config.toml
head_dim = 32
rope_fraction = 1.0
init_std_o = 0.0
beta2 = 0.99
warmup_steps = 433
Each number is 200 + 20 x the weight over the matrix's rms, rounded and kept within 0 to 999. Layers, rows and columns count from 0.

# gate: layer 7 MLP gate, 256x96, rms 0.167, rows 86-95, columns 48-95
# up: layer 7 MLP up, 256x96, rms 0.134, rows 86-94, columns 48-95
# down: layer 7 MLP down (transposed), 256x96, rms 0.13, rows 86-94, columns 48-95
gate86,202,206,219,167,201,194,212,211,230,219,204,206,190,186,236,205,204,219,208,188,196,194,232,209,208,222,222,194,230,218,179,183,175,224,175,221,215,210,178,213,210,236,169,205,198,250,162,175
up86,198,189,201,206,199,215,238,181,214,229,194,185,212,226,195,187,203,218,210,197,209,218,210,226,195,227,181,227,214,203,207,208,194,190,231,173,209,212,228,233,204,176,213,185,222,215,206,168
down86,189,212,215,215,177,208,210,178,212,208,202,222,205,205,197,220,168,214,227,182,198,216,186,225,202,214,175,214,210,219,222,197,192,220,202,220,177,197,226,203,223,228,205,205,223,195,167,196
gate87,241,189,204,184,193,200,195,165,237,223,219,208,191,168,215,222,193,204,210,189,208,215,212,226,212,195,232,209,219,157,172,184,172,173,156,209,158,183,182,189,208,252,203,187,174,238,214,180
up87,210,185,202,211,213,179,171,204,200,201,206,239,218,198,202,189,198,222,191,186,228,184,181,210,226,233,237,225,202,191,191,183,224,185,237,200,238,193,184,243,196,212,193,200,229,234,176,198
down87,195,184,213,184,176,193,208,220,208,210,208,206,214,209,175,221,172,203,191,204,179,217,210,242,203,180,205,225,230,211,189,188,206,204,207,212,206,193,183,217,192,219,222,233,195,240,176,216
gate88,256,220,191,229,186,244,177,205,201,191,228,201,170,193,181,185,198,190,217,207,187,174,184,215,176,210,192,187,205,206,181,208,175,233,200,233,175,199,237,208,233,222,229,185,227,208,187,191
up88,204,208,201,191,186,180,180,200,204,205,203,220,220,198,210,170,169,188,205,193,176,190,202,208,160,193,158,233,218,203,191,204,206,206,191,198,241,174,193,172,213,189,184,204,199,187,164,185
down88,205,218,200,208,249,198,189,210,211,180,154,222,235,222,194,174,212,212,181,230,197,191,152,216,250,181,235,180,215,195,208,195,218,205,197,204,166,185,202,207,190,210,207,205,229,211,214,225
gate89,193,193,200,187,176,235,188,218,214,196,223,202,218,213,187,229,191,212,184,179,206,226,189,215,213,187,178,224,212,193,200,184,176,174,193,237,234,171,195,168,200,178,219,221,244,218,202,176
up89,250,228,214,207,181,213,199,212,202,188,216,199,211,188,205,214,204,245,190,168,215,205,175,206,194,215,198,229,202,188,233,199,192,207,251,199,215,181,209,220,207,179,207,208,222,196,235,218
down89,219,200,165,203,179,192,219,215,196,195,220,221,212,175,184,217,219,243,189,192,191,215,173,218,183,209,186,215,235,196,220,226,199,189,204,203,196,198,201,196,183,189,222,233,183,186,222,208
gate90,221,198,216,162,192,205,221,209,220,182,192,198,227,176,193,200,194,188,212,194,234,204,184,217,211,208,243,170,220,195,179,197,176,178,168,226,178,190,214,195,171,204,215,191,183,218,209,207
up90,187,217,210,213,195,203,179,204,168,204,201,202,181,226,209,190,195,210,201,197,198,212,185,165,169,226,173,176,188,209,205,209,202,193,205,155,203,209,170,192,208,196,206,219,249,220,207,210
down90,213,212,205,209,203,211,223,179,207,215,226,202,202,193,193,214,198,207,206,206,195,188,221,189,221,187,185,224,201,185,212,198,216,186,202,178,162,221,224,174,214,182,211,168,196,169,185,174
gate91,199,176,211,214,179,241,207,205,200,215,229,221,206,205,190,177,186,219,204,190,245,210,206,215,187,228,196,198,221,187,159,198,174,246,153,169,199,235,217,166,195,154,197,207,228,211,215,162
up91,162,197,200,214,217,244,240,200,202,210,172,192,203,218,181,204,197,174,170,213,171,190,256,237,230,172,164,180,206,224,183,206,199,190,164,194,187,216,200,164,209,190,211,147,223,187,228,235
down91,186,212,197,236,249,152,190,184,187,181,224,212,211,233,229,210,199,187,158,140,211,184,196,229,165,197,189,211,201,216,194,205,224,228,186,196,192,210,206,227,186,191,211,199,215,195,228,240
gate92,229,204,200,187,187,235,213,179,182,176,227,216,215,192,162,203,185,203,207,219,215,221,159,191,227,175,198,198,181,200,228,190,212,208,176,203,193,174,206,177,231,181,215,193,200,197,182,223
up92,189,224,184,208,152,168,207,211,207,168,193,207,167,200,202,179,186,174,227,211,199,193,246,174,205,189,215,186,203,205,200,198,171,180,183,188,163,218,223,205,204,186,191,218,189,191,234,209
down92,208,197,203,166,184,204,205,203,223,206,195,184,189,180,239,164,193,184,189,173,158,191,164,182,192,206,190,192,191,183,175,190,209,209,161,186,173,189,188,217,180,208,221,203,197,209,183,193
gate93,235,199,203,177,185,256,193,213,194,182,237,199,209,194,173,218,206,216,208,201,194,217,233,236,225,174,193,200,192,195,205,196,206,190,226,155,160,164,196,189,214,210,237,200,211,210,166,201
up93,151,185,193,186,215,169,210,198,213,198,180,216,223,194,248,190,179,203,257,221,196,225,202,173,226,183,207,189,239,198,200,216,215,209,180,187,205,212,172,199,209,204,242,235,248,195,164,206
down93,205,176,206,203,205,161,195,194,230,205,194,234,207,235,237,229,209,207,163,179,197,175,174,202,200,215,181,212,219,163,211,186,225,193,187,219,202,215,215,182,221,183,160,194,168,181,214,196
gate94,198,217,230,164,208,234,191,229,257,185,218,232,195,212,161,212,197,192,181,221,189,166,224,199,221,182,202,204,206,177,151,228,168,191,190,182,191,217,218,164,240,216,243,214,232,251,184,208
up94,162,177,197,204,164,219,254,177,179,194,199,216,192,215,233,187,181,200,200,187,196,218,192,198,204,204,229,194,205,211,218,178,200,208,199,232,216,207,183,189,170,189,153,206,220,193,171,197
down94,225,204,240,166,214,202,203,189,194,251,159,200,206,209,226,188,199,232,178,180,227,207,213,216,168,180,191,218,202,168,186,169,181,202,204,216,194,188,211,157,212,172,224,208,192,171,187,173
gate95,236,195,201,194,192,224,190,228,192,153,191,206,190,171,204,207,169,182,207,202,189,229,203,197,241,189,194,219,209,190,209,200,173,214,200,226,204,171,217,173,232,214,205,190,220,190,231,174